Weights of a small transformer language model.
Size: 10 layers, width 448, MLP 1792 PolyReLU, vocabulary 8192.
Architecture: no biases in attention or MLP, some layers without attention, gated attention.
Training: a variant of Muon for these matrices, 646M tokens, 9852 steps.
Each number is 128 + 32 x the weight over its row's rms, rounded and kept within 0 to 255. Layers, rows and columns count from 0. Numbers have three digits each. The size before them is the row's rms in percent of the matrix's.

# up: layer 4 MLP up, 1792x448, rms 0.0934, rows 1246-1305, columns 0-111
# down: layer 4 MLP down (transposed), 1792x448, rms 0.0464, rows 1246-1305, columns 0-111
up1246 095:050130111157082162066113162119069105079086193177077105190111161167043107167109137131106051120210145081084155163133139122114191220131145085185142146083173069115147112137096128129081172168142172075119171123151202120186069159134127129135089156148093146112145113161150095127138108102128130109055122081154138144127127124112092166107104148118
down1246 095:111128155116091153138181066146105126070080119160110148135131118124159112104163099164122115099076104115088134110123191113113159110138146162132096110156161106141114175143187055093131146133127124084156185133208065136136138129108124168157130121097121162119144148155093127150105123075166063118055096090159063102102085119105103137112093193120
up1247 087:115192154198095122116127156185101118164094118123102136116068126123160159121132122229087115185106079114084120174116129123081118147093060130153141132114193115161098128055165133057109098186150140130162102116140131151129150146129092128160158058135075106116152111103183182083147157130109126137124108106122142181143068195103083147102138126138
down1247 091:079079128165136107079097102142082139103114181114113092082139119114213136128127186089231095095133131132129178116120084163128140138183071099135124138157137088092121126074102174139088107117119113126072093110115161104117134100104142132132093114111175125134136231124153100179142064172126163146138128093119125152120169145088161127093188131163
up1248 096:158124183139141179104156092112131163145175148103085122110034176142137128099087113084129172140182160147107135114118114051086106143089187188151152155084108065140103134113086114166093110091107082077161173094100112131156119103133131099147189099120101192132169084197088086154080108161131120094096162161137176152136105180120179134112125166126
down1248 094:116129143127098153198097096105176152099134119115132068080158095178095131103136129088101072153123137169102139067173169140135101162143063152128166135126172126190104108169169107128090181137154192112095188098182135098181192072165186137118107105114116143132132110113163103109136147129095099088107074139126123125125121129167125160157057047151
up1249 099:090117125120157112141121121134084159119128140128087104140156186123120117158163162116161154120129147140119132140040050101106124110087074168155081186106144071127117129127146078173114133083133100085088145111104116102199115119143095144151169134149162131135123079143149147201159157210085133118024103111130122177102058127112111055122073163147
down1249 096:116130157039150119103089132133104145124138108145144148160151117122103097132145091077175101160119155071112102152075135145116167118059000137151169137083156110137069081140138093143123170150166092096113100088111121158126111146145088087085112086066116110189097179160127149170082161101120131076130104161166141118113122140070110119111146143133
up1250 095:100150209131147135115151122124140145120113103112085114081120125120081191159083192110148156161147035102111137170083142155143109116182138192128087130108174129138164173078105163124086127133091110122093102166126181146067098182097157192141096127119128141121175099113151108148191162160166155105154110138148128137159154194091152165130175141123
down1250 088:190129157139172052249138071169111203180113124144190207167108156120067144122118097135131106115137122135097092133116089134077148131173136188173053127108137103091054145144127092094120137184169159098112155062096064103113167168094106122083114153116125131146166134160093158144093074144111129141090143096140169150089163180141169122125164112120
up1251 098:109108106118098144107156152143133104183146120132083135178099118148104140142122092163116161110142120103136157095108071129146089121151146137098139120125125144117109109149128150089033144160107123175163102171086141150128149046120102080134094148110113096105142116138145156079171160110124115131172149097078145170118123110102144115135112127201
down1251 105:154150153133192083164132171117136126101080159186110092112109123129131078162123116159100122179156147117116102128157130096128117153121150161148150119106136179091110119064158120137172141065112039172149148123144196194126117170095148132193218141148123128147087164154096118143114155057089103118152146139153158178097124101165188129160087077167
up1252 100:142130137137199134136091079077065164192132092129117123160145084116148146092066140130174134128161108152140133153137126183117111153114085164091112123123115115137099132099177142154105114136124082079128103080132107168135165122098122114091081161062092139134111079127178116115094129116146137194092141130131160189066057075160122111114097123127
down1252 093:135170111082122109106132139149215052140171062113118105126107131128126118133116095165165153152144124081116140112118127149137069147141163134142128131124114103085102107124149091094111125115114111143119150131116106128155176148096147213148077090201156133106150099106140144168105120188105164187111151123111136099182104061131171069066135119104
up1253 109:094124075169125093181169117113167181128113126135170143144146132079210153122165107141158069127143105145086103179133137150118151132121074139176139172173101147065116167171114135126122092126136123144170143055131078113135112082185118155094170104097153167108116150174176109073138167134157115157129123109065140158151140157086128114142137146085
down1253 107:137185133129152184127094099197112189154107138131079141143114082146149129092158155129095143145131078113125118182098120103140112147167121144187111115149054125139097158155111160086129183063135114070122107175084143044125151140117123105093121117060153129084103085090112120105134120090125132145133096122164122138135113099119152115067113126120
up1254 107:144097161149181119091079155079040129139121072151161139135174167144091156099098166186137162132186094139090156119140105163139147167093186138135107136136142152147137089114068131059089146057179090123162112167084105093100092117152068097089132127104049197127130111120126097090109130139119166106128119127120133119165154155076228151104045159123
down1254 114:099111140125106117121100102115141145123152120171107112118139051150081166131169133155131194202162113150061120134130107144122145134153143167142129150110171144183166117100111109065106149091182134139105125127107080101156161118138078147103142135154143134091107170180119122146132155084116082127132135177222075106145115086120094141124152134091
up1255 098:180086151174129118198186107135075163143078088108160126106115114187117096164146174115102122127110204134110145157143171133127178132122156144117068116062193110117135071098090124119133118122144154049139166103139180114120183091127099133137168103171092162100158131181145153126170131150121125103155117142152116117092114155119132112122135121136
down1255 091:125212145085095175089141196151175059136163184102152062084114137080187090124165163190136102095136165121094145164165188142135110139122117123106154109142186104065113118122126145063167134158089139115137150151104125073111154134128125170171066164139207116207151081107123114172127083146102150178111132138136094163165142200133140142120101130087
up1256 092:139172051171135131062046191147115086067148175122121146087117092105012105130096196110052149131128066065110076162093250134134101187169132124154096146124139168149161170110092116064150175183143138104121067160097155101118161146158107104123107153096149136083163107177105131099157171136118197134082116167117140125170080150100115104169112176163
down1256 099:166147181089128130176088136132109179125126108103088141089152189133110164118109149159105138146136157104099135129122122156135091130226128144092149120097163130107114171101053118132080154139129107152122105126108189150139120097166059112111115113105099119124099133138111121127094147123129120130048120073176150143133104122096086100056157077109
up1257 073:159137149122169127125147099165120188097169120075126142080090101114102110170084056204122091117120099100167122173173157113082126170124070110139187173132157131163066145137126105071153127092138142169093117141145124118106107110133150175127094156202083161096090144160153120143122166133128129203085168098157200066120095117124093173129094175090
down1257 065:136126103145068157111127128164168165109100122136093100131138150165062094084143124126104171077112180147125128123136141131150145080161098109219214114131082132116155180190115087162092127127146121143081077181123121125036167150153144158102100083155146161085089081112163156124135138175132109160136123141179115126159055085103123152161141100072
up1258 101:171110157108191141133135171131179132150210106187085106117101094099132164080145142129139102123151113127135147129089119142109105104065160134145157120171102202097177062142189148145158125160118122164071104095153203168142104116076128159144141162116147094166066097147103095119159117181130096109166171187121120166165148097080106119153135124086
down1258 097:143158123153145114111117127107094106160107162108134131141167112073115120119056112138134189120102124122083159169102079126145194147097154164129107157161132068097118160135155191157053131137158109200141159153129131097125178095151069072108135151132144178084138126145191132098142154099187127106183087139146095109113139105170100156147133125118
up1259 097:159114129178114158114127150172090122138105115098128124105133065083112069124083146167162069155120128189127124194092130101106164074135150105146165137108106103098160143031172109154099111207112168137138037118128139153113119180151101118088138022149075144146135131105177158124110087154141153167149205106148097136166126095187130132127128092135
down1259 110:093167207073129111184065131116136105116090108113138146142113072156106064088076119143164133136106143105099133151191099128119140094134092120170131113153138138155094147143154114133098140176130145033111142154130133148105139149156121131122159122132141113183216119125086129063114151178125163135145143085101150096089066153177112139067114084116
up1260 101:156165094138115099072101167152135071110073085117086109102164111085144150124119121100119131175080139156080159151126145099142143148142138134126131170132157130099068102151131094132117107128176130135136135079123114209106169098122165104173172122090119148136204148208123137111133146110123106137157149157174127135092148140130140183120138102092
down1260 100:134052136139161085101159072118166083137119155135087167148123103108122122116117125084170147128118102050167112171134174094177172138132127119122123204100135097091091102122161089153138093091135093152103179117117098137071154096206131100171120075158147091168203154138145076074097072118130112142154096116158152155109123097114168148101111225155
up1261 085:093166165144166135128116097124100108115163129103179132181106125161135161156153101100190102116093188153135178158183094152117106164146085083174092154072119125143172081143119169095157139092189134177174144135151095079149143133145105186133102123073088149153125104112089191110103124140131130127117130097176149161075124167125120159184138091158
down1261 078:140136152158148109177119043098170132129173083105071092168079194146141097163090168168101121105063195154190099089151113144138131107146176134159142144167116142156146143101128168151128142091182114115176106119152133130133108069096137098123127069077195104093099100158123112130154115143075100097112150151130141074091061111143105122150165096120
up1262 076:142101132162125119120103102157117125163156096138080076123116123102075118221110144123162119111120176089133105132158143171119161187111043065162143161094104163154139058129097094115082116168115072170137191121099133128218111144111098134106118108128124135088168117091120137147168125162145154131105050166136142190099100107137125157100110090155
down1262 069:160146113173124061165125131142095165102116108157082097119148120081153128147106101139167141119140171100085122082123111171164120105090103114114154212120058135135122079093102133155082136087124116182112168137129107144116183112157138145165114156158125090156178125072116137188154079074115097076099118131094124121091105128107149154145122070099
up1263 096:162144173087113129113140106169124126158125178132148122127089147114143092116106112076073122154110125144126162135133133183143129120155120227100153165134185150135134160088153185127153155099110097145126092078087120141170096133124134126190116135067066111187097076113126175111161176124090139144117109156176192086133111171087111114143144132173
down1263 096:180106050188136156125207117153095106086079105164073075156130151115150103130169139183092134133110116147149179110134172137093138163120083127119153133104145126161131142139102196161192138133164164187060137104147086074158141096104141169156134128109129076191114170068108164117190165112173193175118100113127168119093170119151097169155110103129
up1264 104:112109193006190136194173132130150227161078145109087153103126133152159142139131119170094124137168148127112125129100182139146099136105146073138177076110187156151151125095118160159131126096076122150183120112152076105106058163138166050158148126110140153136159115094107075145127145137153163135157112173094170116134123111144165119102123088098
down1264 101:223061134125105184110128187146000192139122091155128152178122119142114191180132104116160148144164139130152133137108113153140124158070132145111044055151189172070176157132075051127106130012117083147129052174157133110128140105128090127077170106149078090136149172127140128124123120116190161097128089088108143128096148101117148099123091091124
up1265 104:137149108151150157132079143177115124193154164167151087052087135135143119124078127138116095095155102126085128110161153110140146148086161076111077120088133165103044131128134080143084150101087169141174126116139211106134189071183098137102125124092121100115078069116098133138086161152093146178148143110154120131068171089156112156149043115114
down1265 097:131144129097079131117081164106114154135155096106114188121147164120054117190183163083110127153127124169071158082143132145086093135101112125183125188151098129095145156074141098102128135092098071134152118116090181160180134148139109108120142061155161167083143181191100096090098120120145081157155055189120110122083109102134091152108160097113
up1266 098:186153161179122168088131119176081065153173120116107158118139171200124159140131142153127133136150113163089112121167157135139149148129100125096119105157116149129120132104140110119094174159113032171137064156184179087106100114095134106091125112075127139127117128174168145136085122150129060093168083186102063104103121171150186154099098132112
down1266 082:056086134111145098161175151117170166107145109077137111107106186147130155155087126074104165162090135073096076144168118116151135144121155112135120155130146134137120069110093069133099140148107107144148157097145154145174161130117090149109129116088110129095152157146179140107119100097117156118092148162108100131131164147135141082087124114096
up1267 081:086160137186173116104154105084056129071102135172122117118101116101112162111124099197153121151131122136115134105156133101162128126138150104133132127158111138121142142123131097077182133165144169151139137161143108148121091134130140176145160107119139112096091155096132138174134131157157141090114102108088079168094078153227145133136153141101
down1267 089:105090181156105078080151067114121156133127127149101116111182085092154155123125081220157149090196067150117135137105133118144183158125146120130155106144080128085122209151117125144178147157145136227152162162139173109091158115156191158159096066108183118122157144107084113173155173122162127115167116068179134128122064156115139125146112093121
up1268 101:142134173198151130146045155076154085144106108162102124121100200028113129134168108133096103146115086145169104105102186090137140154136096167116076150129140146149150138129076115143172169132074160101096163122158177069136160167135147115142149153090148122175179214155134171117125124161169155103145154082154108068089093106158104115107137117145
down1268 107:175095112141117113160142133146132126118109162111099172178136143063072113136066154185119142107130124088111124209121126170182135130214138104123141118107150143112134130115147109171160127078107161124097111107185151124083178159118089141148209121086158090116179086158158090123108092130155167054162118158144105099145125125077137127072107149101
up1269 104:171107147136160169131122123133131133091112159128117137168113172162122096118105082094118121113140194091119173102140175140092103155115172098132130127150101139105142161057117172074137181113182108201157157097147114135124095127176169143083124146104132086132102077174178126110099158165103084076134160120137127195137119101101052112133107179139
down1269 106:154131124129108056117100158137123133094136172092115160165118055138099136046135142141126115123137150125115097144114157153155143107138117106139176062131111195119095184153123123203105214160146140182119157181186141069130117146132165067139112130115135115149116131134131213180079118166074118114077150091169107134151116118095108133104100079176
up1270 100:139132125125183130117133110140179109163150132138169158141181103143142163142196120091148144178098225094098114100102105126147082123152178113154117124137182137135142036083143158083140182104151071144187122249135096119146148149105157092126124124092133127100079162206121186150090114078083126179145163052130149150152136162133088147162103100136
down1270 100:095142163152157078168124165107113105118108140052105086051035080158170162107101168151159109161151168113142145134185098109139091172193186069134120159131129155104106159078163100156135151108139116073120146159148135192147196116144157080195114046119133224154150133179086131148157126125056063098131097105206147118094141095158130136133149109157
up1271 091:117150155157193092128110131152124105153124094140092068125150070125138139057100141157136155121119134120174106134124135074161153153089075138162053070120123074158156148120124125107113107172094092155101087101076143108150140148134116054123144113129091099138149124118143185161092139142089145126110070113088124228140142109139120125104148135114
down1271 080:142135139139086224078129139166071175103111138090111143127143136123104169161089191131138114153153089117139107131115145149158143114155145116140120178125173120089072115177110105159181098120131062141083091056153119104111140162099068161140149137142116093086143165109222107196118146169118114109118137152222083126071142161145121126169170163086
up1272 092:130157114086169179119100113133111081115063079175129139139182105147150176113139116068128119129154175109090107197092129154181126157145115101129128134141140138113172110134153103104117100061107156126063176084092144092122143091064158113132168119125114043105097185164151139117171109170136139115082137189132094103150200171187130115111205126083
down1272 112:172101186111182093142144078134130166156149155126155167153124117161148143152071106074144148084173185159118098133107096081186136116133144096099150142133110177133153101131145096068093104107108154145126132106150131090128121143050148137132169105109145088142095089141134153142123072127171132073153126121172096218103161091124118099110191144062
up1273 094:171158162135118155127107147159158112145172183105158092133121093186177095112089168118142165103074096111113107128103097153156098177067131111138167160148148108140058097079161125138074156093153113104086169144101105090136112165203098207094134125103114134136082146107096183132117156133099108110146130119118104110119094128132193110120108112164
down1273 102:092128113093120095141091077131181146091099144163150168160112094130133161139151103105150130142142148153133116147076134157075076129146076130091177074187143142087117161117110087103107187090111123126087101152115102170118107099115176141123140072121176187150196070148111139096078142130100122044081132107080128076137143100078137140050178135078
up1274 098:125160098157137125118071111149133154097132125156111117153050188137079106115177153088120148137110149140101114155164132121179097131104074183153147127145148127120124136142106151091110157147122153060159085167165092161122101115117179126138124110125119144144116157124156078149113182163136136156100127106111107128115114127121118166118138118078
down1274 105:123149148124134106096153111121146133077109119125137121095086168123093188157124080167121100121052133108180129097128183068126097178095098137145089131101137133175113166126168141155111151154131154076122136153137124151114129105147128134072102151102111127161170158158179109178141109105086073162116155087165128121091090179099141123118118187130
up1275 105:151182141096129086040108154159190167064072116130133114195148139131146106164125125098186149116059118109057140115148096133131173163045099157131116130148144113154133109113156106147123114099116117117170164097092149125132225096111076085103101171155125159135105080152177103099170086134136132142110152137128128139151172129119117152113145132194
down1275 099:128099155187122070150167104175087130125109118075101171120202139106143141095133167109121103140130074144128166101123072100121106183119150206074111121166122141122163138196140187153181124112143116111172066132142117135151059079145156146051128164087057081092131157115090104076120098109109126078142143148140154111115086079141140107106107132146
up1276 097:170094123116139142129111117163132173199061077122186159211114096133082106123138070162164095155132090170125143170171089133151120135133081130093116154143091191138140132148115104111124100128100111067130157094178126160087156125119093092176103179123198118127097112126192192131183137115097160091107147124134017126122137116084096151097081111140
down1276 086:136078123116156093152145165116119093202066122052116124107102131104142076047109150149129147154118128076137123091120094125117174135096134125119102196132120132139120114078150112106133087141191157036179180108117083130065107122117116158102149165147105122117158112173148126180143169127122097105116149162161027116121137108102119074104103143167
up1277 097:112156148079142218143092108130131122173177071128088091167152180135129142074085181152161140132153169100110113160141092149153114155143163132165141072141092138131100091140177137048184083139069158129133178138165128109160147117100128114125122154092145149079146131151134174159144158109157106165118147208124142090145156104164123114089091081129
down1277 112:135113145153141085134110068123138191130127176103094080101198173134065122131131130161118136123103145093165113066169105171171132146107170150134095227163077122144058145090143102139131114108129092114117147149119108051175109161109147081101124145074128121131156141110103154111176163146118134168144070126170132138200139086132116160096099177112
up1278 101:110128056094066099156127112138123180124129155109149116113177123109153107115145171117112144164102193083100070134166116112151152162133148084137103090128032088142103082144093127126120131181135110089151153121134086089129129108080155108074155084139150139091128162143188086154122112112148142092099043118155122122154098123131168100128102094122
down1278 106:129204138162113173136162141108127161081127154071134132132115120089097077105137067106158069130112137127077167142065082101149143091110144145116156140188200140123161149121139085104136176106134140115109130101136162164103094128097140141161106153137125117105133103126129181125175100180189104109171147145098083129090157137151078099102203138170
up1279 096:161168117181142074095130151119126160107093102153109144142133172152105084108139159136152133083146177087105065098154196110110107127176128131174132134106181213094097141134133174066118092098124098159126128142154141083116152057120103093111115133173138182102129133132096155157151158129102108165125142167143115125146113100159173103059095173092
down1279 090:070113081122133133130115110133172064148168076184100032084121152149116034171192129130137159134133128146119073107083101081096155129069105221155137114122146160100141162143157082153166172140102093190101131133141095134129117064197120203143137176140134135111165122063130152100137116184096102114157159105109140168128131139139173109164141092158
up1280 110:156156180160120076119099120152118109129143138150144110102145101193116121170166111117082090167121127154121132137143183160137146159090142173117151121127095138125109158102130175158101139176150089078137094146155164138139133146100161116155117105123162164066135116102176142108149060163147136090217169198130117163110073117167097132098149144174
down1280 102:188136121062186104126138131119112061124097120149060143156087097110119096087124174115168106127175116056109120152159107141146095134132135087150111117142127094114140204131106180150132108078113131121085081143160156119167140097131082156144166146172181142091129091133147121084140160140049128092133171107155060108145097149122131128138136138110
up1281 103:119064121109126142180170099159203141123096104139145091093161134163133165162094144093146201123086132110146112144166119109127129086138082127187100130132124105093161126075144123099103124156171101138160163172143133121201167121171180119054180180133130149111127150098123062118102132134130161118074127148156193109163164086131100187120098144172
down1281 114:123150042117170167073189132143042135089112191160133178134125150114162082142095159119112092099109121159119144108146162129107148118124112154110146140102088103115168128148146102100076133100144111131179162132155155092128155146131161121108130123134086152139118147096110149130197113064138177192140125126141146097119086173104091123135144126095
up1282 100:144125158130130095171124098114188123082199102140125097119105121165161100167106122071116163128106125114112132127092147105175135094140117153067178160174172147110147129125120102116162126131170148102123112194191146115129141093096058129108102132134173133086158117139087136124171072162124144142144125100113124089112176141158189126119115085134
down1282 101:188187133147201074107139155133105172171107133172129106096111101137134111217143114108157124102130125089107127112071117163071093142195108100101111094108117164197146087101086126142118167112129112135162112190112165151108140107118132138099148201121142162097147109111143146130132101154161140155192149105080184178121101102118186124180150119114
up1283 096:165167131138119097141094185142119140111057057140081121182162166107156100120122088119095164095066135119124093102193186141153092069165108142086063145104099168093132159114125182140122147106127089141137138124129132115162103150142165162097106188154120081152213164117170097118156150117143165118116113122091151150163114152160147141094090137142
down1283 103:053111042132100122128100065153181141079170220121108169164039103142164140173153126137171153074134071157176090093137140106072123128158165147159130151151081132128083106108084117172138140133153136081138154110159119170155144152106166116094072161116144103155093095125139164152132089124109068098138168077162109131122152101133163163062135128114
up1284 081:100149104108198175128125154147044090168105164128125111120173149202147121136170150118145188120123078143095113122104160128125105132124126185125089112122088123067209116146085155111111087151124108141176099155163072103137132197111129105148088125094101132094119126100093131124170121192195155167124118059084131051099107106093116101129105187111
down1284 082:060063123129115129178130121146111127137100081154147094104103110191139131173136073102125109069099097139108144180177177124154125075086112150067122142162168086129168061152122169206078092138107131178093181128157129076091143169132141172069079125120159138135147124160134118152104088154122118105138148147156135107112172105107163117127133150111
up1285 096:126147153127149142195164080100104104193146088121101087116132124087096100097093125161058153111070123127104142155114136040099092132137121191133077146098103131107141167117164179139102161115151142139096104092131097098152124169164056108116051207183096162164208130145084130093123187132122185121134094191109121119128158115116131140086136119112
down1285 099:148183099143157149082129093153135146148137157081138158109088195150113081173051145167107142151166197125190141097113145168153162176141105180086110136169088179144108114135102125141100127139138140123130097112115105121144166150132151126055120156172129095157151115159094181137139123123132146148141135140091169086067125157143171121139077139175
up1286 103:110105156094143121103096110140112098128163081059144116156097070078132127125124105136188158128129050187088172108126098145196161067111140129149136078115103087141151104145064146152130120128121187152088130129174129123082125037135190131146101149104156142097169136134167120050121108177121107118149121095070134115131067113198093171088158159177
down1286 102:167148184095183071104159056142098121145175107104109128131209144100106118137085115156160123134123139157173161081155103127111141117142108158136148124066128163121151136074136140106129085131115158119136101124180179105154148084120148069111113163144157105133087124103070180158129158095129149173125132119063185128121120070084201082100124174122
up1287 099:113103135130098074163166067121111146150150079128149080108171164106086129126158107076141120109084147155075097154141083159147159171105104119171132155137103130092119065202159182079210148119180072071175141099109101142150171130110119070083073104142149139205183099103152112120150163137076137102101070145141071157067094167105147138188131122163
down1287 093:177174115162107171101139129111108157114100071104119093147156119195185148113099081133097085116126123175102063130089094158100146147112124101148109123145114154081104138123099145193107114143041117081057097168144140088151109110101168106069180093130144094084135147124110165160153169116197095137073083137127143124140099108120156147091131111110
up1288 105:096105134100107091190169107144187138156126108181138082158149150137094165110157116083097087146167064093088163137121115146141094118125092161150164137138150116074081173141129084135153088107118076083094100140124144123142180184130118080147166158085063157162081064108082143159146154135083124144146110103128126119125101125115139103109115111147
down1288 111:107188151047158166055114170099084114110078110159167153116076198163127113150175128143096158149161074133098170083108121134149123092137109112142132110115135173156072099108101128117189169156099111121172125117136062099107155201055070080141112148128114173152105153117090179191131127130127142082118187149078145172109128118115139121153188113197
up1289 099:118083175113132204079100161219162106173113100176135135086195082138170126053106089111116161166108145049137179139093155167145163117125130103109113155140106166145078146132127120124160124126081171134151162198084128126142118179152105127120164119128129191128095121106100137133162123151114138104084193170095101112152128098154087093161143145119
down1289 112:105125167144143129123129119085114133083138039155133130094117146106121164171161066212130137103097101134145127137149136171127075069152077150124088138087172162068088155125122159169096134062172110108073129112160115155151159188161143144113186106182149125106126098142162146137195110125142087161171142196156124121065091169108154126081130153130
up1290 099:122178160137205121162141124120154170156104153085107120134155123158129168065138138149139117169113108151160157105155084122178111106170172045195071116120110180115109137094104185169100089200131087104095141160129156225162160090121090142074106144109127126098172163103107155115139100144124112113141139156190084143105117166140167139127146154031
down1290 089:108098073201159073117159050173072093129118082111085136102093167098125137149166102086110062124089111161121198195000108073088168148093149128122060109112110102087127104126128134115116173100119182133094112095147071136074139097134152177141121165158081103123124130090166114129082163124128208104166086150117104059152153111070082104111121106160
up1291 094:141080125173124118116113135169174079132148168114142090140108133146109107115148139096151188140175106146125122123126123120117114156086120124098095105130100128074158068104088165133129061126136122086068074212067092081108114081131079136166155108108140129117144128090183165187148126098172127129138095099102170184104102138081175119210178106141
down1291 099:110144135135144161172174165116125141152106169120123128128089142134131117171091110141202120107107143182113102139075091163190162132127106120118161127107167176110132163111104121116121100079073129073115115144119075103089152097106132200129083152121100111152149121094172137178125168142166133144154068127154087173125101150132092112107127102071
up1292 097:106155129118163115110141198078180125136160125142091139071127182156159136067094084172108132132150158119128120138081132135155135166138141093082144137161217157134143091031143141089151177158126073116167175123187146147157065077138085132105112106132065122157099098084122135145093092171114095143112080104141173127087110180138160110127111100125
down1292 096:126100150086082099112127126153089080077171105134167152152112119109127181166153129182085154091134096094158116099097096109104057085133113102120080125099079147116146114191118151204153136164093193129161109139108105120155114107201177116130174192135161073138095185098098129193135148106099076150123054139101135153174120085089086078149087140103
up1293 088:090145179129137181128129102132176160137099078157120078138109100154129105062151120128099129180114163192094099163150049126131084139151155087129117117124158165126139100122163151074098091109100126143101129127122114160147117116097090139149119134084096171129097154118092105145158133181086120204130152066176140166099140176175139168145067149146
down1293 086:133185180125112172139102108097108167130111122138093117159209144179110122103174126178145141077164116163143126087083130094141150101131124109157155143138145155115015163204092119131140152088146140053179176177106117101125148187131139129154109039067130079104144148155148078145120129137174121090121096090166192140083120163146093115084167126153
up1294 104:133086117073195182172131092037100091139083141150150154123128159107130153101130048123088113127151112122166120107131166100101106146074110023096113123150092175138137066096088137138089122084091093141105103103128159151122120159126175109138066181140065194093124084174137164070084146101136124119129211134123143132099161134074157145071105168128
down1294 109:145062103192088107057112125187207112107112111135117172122120123181097128189144156130105096091132136068160107065137119085140088114116102147061141154103103148139123127141139124117076153153110140156124146199075100068122142135104123134174106165145176119153133123130119111145128103096084173105135153141176127129120167128129137164128119107122
up1295 093:104084127157122076113088112187139144137132131119185203131114107132153046109129125120122181136122125117119146117130162136179134153099135154121133111166138116129178148161133125141108152139111174136107108101044170123110140126144145077122190118166120080148102186122104139132123142118105084145105103081116066111131130137144139105157113137145
down1295 099:163174143111106136149067160137135112150144196183113119207164125186148118098095153143131121125129150113090145120092137075074123118031143086130110095109107161186138117162148152126148077079056103086126147168147177137108146097100106061134140089100155134161096171142090219193106122150190119142176120196127105118165158176160079108070132088155
up1296 095:129093178172190120060164136142157152054134112140141140102195112187094103099130118127091146105071131066084130073095089120119083127129092113180107116163157179165120175143150104109149127074154104148136098147175113081143167091137129137157104111113158098103130147129150142154154144168126096143069107183122093058130047099150136131119134166091
down1296 087:135162075101132125169171155146191150160173131065079058084172107124175135140096094116172088134086122165132151087156124145091115113196138165129150085142099134175111095114153150168144167113155168176165170170070121109178089082156124142165087110095165164112129097110093129106194094138171107163113117179116096111113048142162135149122125090140
up1297 102:187187160124084151088114158181137110196088156124160096167053157103167156110152097070117126148084121170129129123208105148106117135174151160200179088064124107133116064091158124115101161163085138152099139114096078147101128153159136110098126087144068139105090082069150173129169137096109126157153142088111134102152141127101144074127128092114
down1297 095:107158132139087174127126079138110061153121083145112120120102118184103142109111098096127094125123166146129094128175072141058166170138085156123111143106183119124082161182121085179136162134131122120088113140079198116121192112080149103190120100097096084175172113111111147160101137076131088125081085115128114138058139139110110143137084196078
up1298 100:104151114115119140094076171148111195111137107056144130092141182120073186175147106166128111150179110108128071159147197058111076147137130166159155093118116116108145123177097133167184180128092112162110139106119020144150125105134128096165144128130093183091136127173091134138126147160178122138166107100140100174139135149150121066133097124136
down1298 104:106170075122176110126147093123138130101104080084086147157092123099085151109161109155083104104132135111167082142177112119153147083128083167142108142138112130161130179094192127112149112104114117156123135059086092183098114117148136080147110144121088135095082128138207183133133125161174111128121115151109091142140162141108156178101170095096
up1299 096:152154106093126119168099118112177135110145113121083117123065193198124115095127134125090102164098077112130150157078149103168155195162092074167080121142122108108171150109088069106101112105157194127076088157106152075082145157142145146101109121068147121154082064110127100133082128120127135155100117140118172139149134136080115097087175197111
down1299 101:071177107113131132118166129108112168152123140120122121219112160198137089138037106216068146152111111113162114126076116102180134065129064119116137167075186141160133107180141080137136099093070200129155140106073134078064110123150129131136161088154113182145215049125130128130195145167101182128133113170058179101182138071113115131125145146159
up1300 098:177122109192123173155111187158132137126177107154137146157151145170094092114146148166125127109126185157140146166192114092132086143085057089052131129147154141139113143161139119124081106144052096060129082102113143136111077110121186187126086150104159109141131114142172137076168124085132131148100075098110133130082101180097209145141105087209
down1300 099:131170156107167111155152123100117150072109134077132154124219197127070092145104078094159146141096179123177099078166161191116152126055152125114196175129152152124146143133162126107150101087088123077099125099158080204128133179147173170067043120132174133136116143104152086117182156108109157123107171121113140081168115108156132089126149115107
up1301 066:116216245120099169244060178211082076146145113106128088125084118116158100178110072156129133095123122130093105146158102141114162170119117118154154149105158116141055145070142160107136152132147143135108117138108136116111105069094093111121132098177171167164204135136192150134166137088089154125145137121131151131174153094100174099158127125173
down1301 112:198107099147109170065159107099082100152177097099153152145155185135148128127101144069099139149123134111101182198130212088144136102187155157117117110094137100129139072148143110151171105151100134129130146102123093143140170138112177121165141166089090080097066080116107113154169139185145112106050128144077131156091127148122096201122143147138
up1302 098:116133133144143171071084153154096119147131141166154118116122104088178159130124091104085156182143107112042136142116145116084132153159069130173119109162158125141136151059155071159122083189144085121135112156115148149196136087167108188095142119155077157129115152183079082057143132096132162128150168129149145077203153092177163092091123112165
down1302 107:138110171131102163135150107191104186149136139136160106178122139120175183139126175146104137015185075095117082161122149127103143101155122132051156111206128131150079130108089135173129150100107138120114117135183122157070094094178126161129122182134124122171098138116151106089103118129150116136069107112167119107152121141156137091136110099112
up1303 092:101152054118130130090080176116120119111153137108142118149089160171112135135212146056071146145124042106111126152157118147145084102184195138080158119129134121181178096076160172098177147106110116118094125134133124125152160149172111168106096164081134111134111166107156152161101104105151155144087155113181094158101133134097162169101157104142
down1303 121:104134153106169158117176064140146182139154119122120115167083160126132191139154126104145121120170138089136111175134125124208161049127149127091128131151082186099113118125188160076132122110191104159080113130184153158155121110118134135145158157121093083109149124115134116111137182100191127172116129070153193119134106142125153130181066139122
up1304 112:117078092126141151169126177109076121135109146182117164124141084137126131102178094139083103084115096181138171122119135095082096133100180111023158099140135079121172135102164160114147113103145123112098102098187154094092139087135117082125122136151128148153109117113094146092099126172090148120206102118116121183189120123098109030170179197054
down1304 107:169160131119144106127069132118149068146182135116084154187129104097161080098124162161134140173146146130147155107165119153074150153081118132088144107138166146162164119102167157117149112098132162153111156129080102093061113152095179133103078116134116174096156174138142122121105155097070110096169161141155134126128110139159133137117133173120
up1305 099:150106124173147095133112138127179121101136140149120197115133138126132171117086149096140153112148154173181128103170128139097089077138093157186125113183116114123077115132116100133127185031151122173168081149094154132088145096114041105142100099147113094133165076066089137194192132080127184091119089099100163115102139122166088160163131106055
down1305 100:128215095120122087114026136133143103156105135124089129203160148129128153135141111174140146161155111133136163156122151108150118167079128127152139118120107092138131167101089177139085122138137092107180152128119097151114107153123157121144108132158132125116099109081135164141163082136146054133155099182144173157115149076158093125182139096122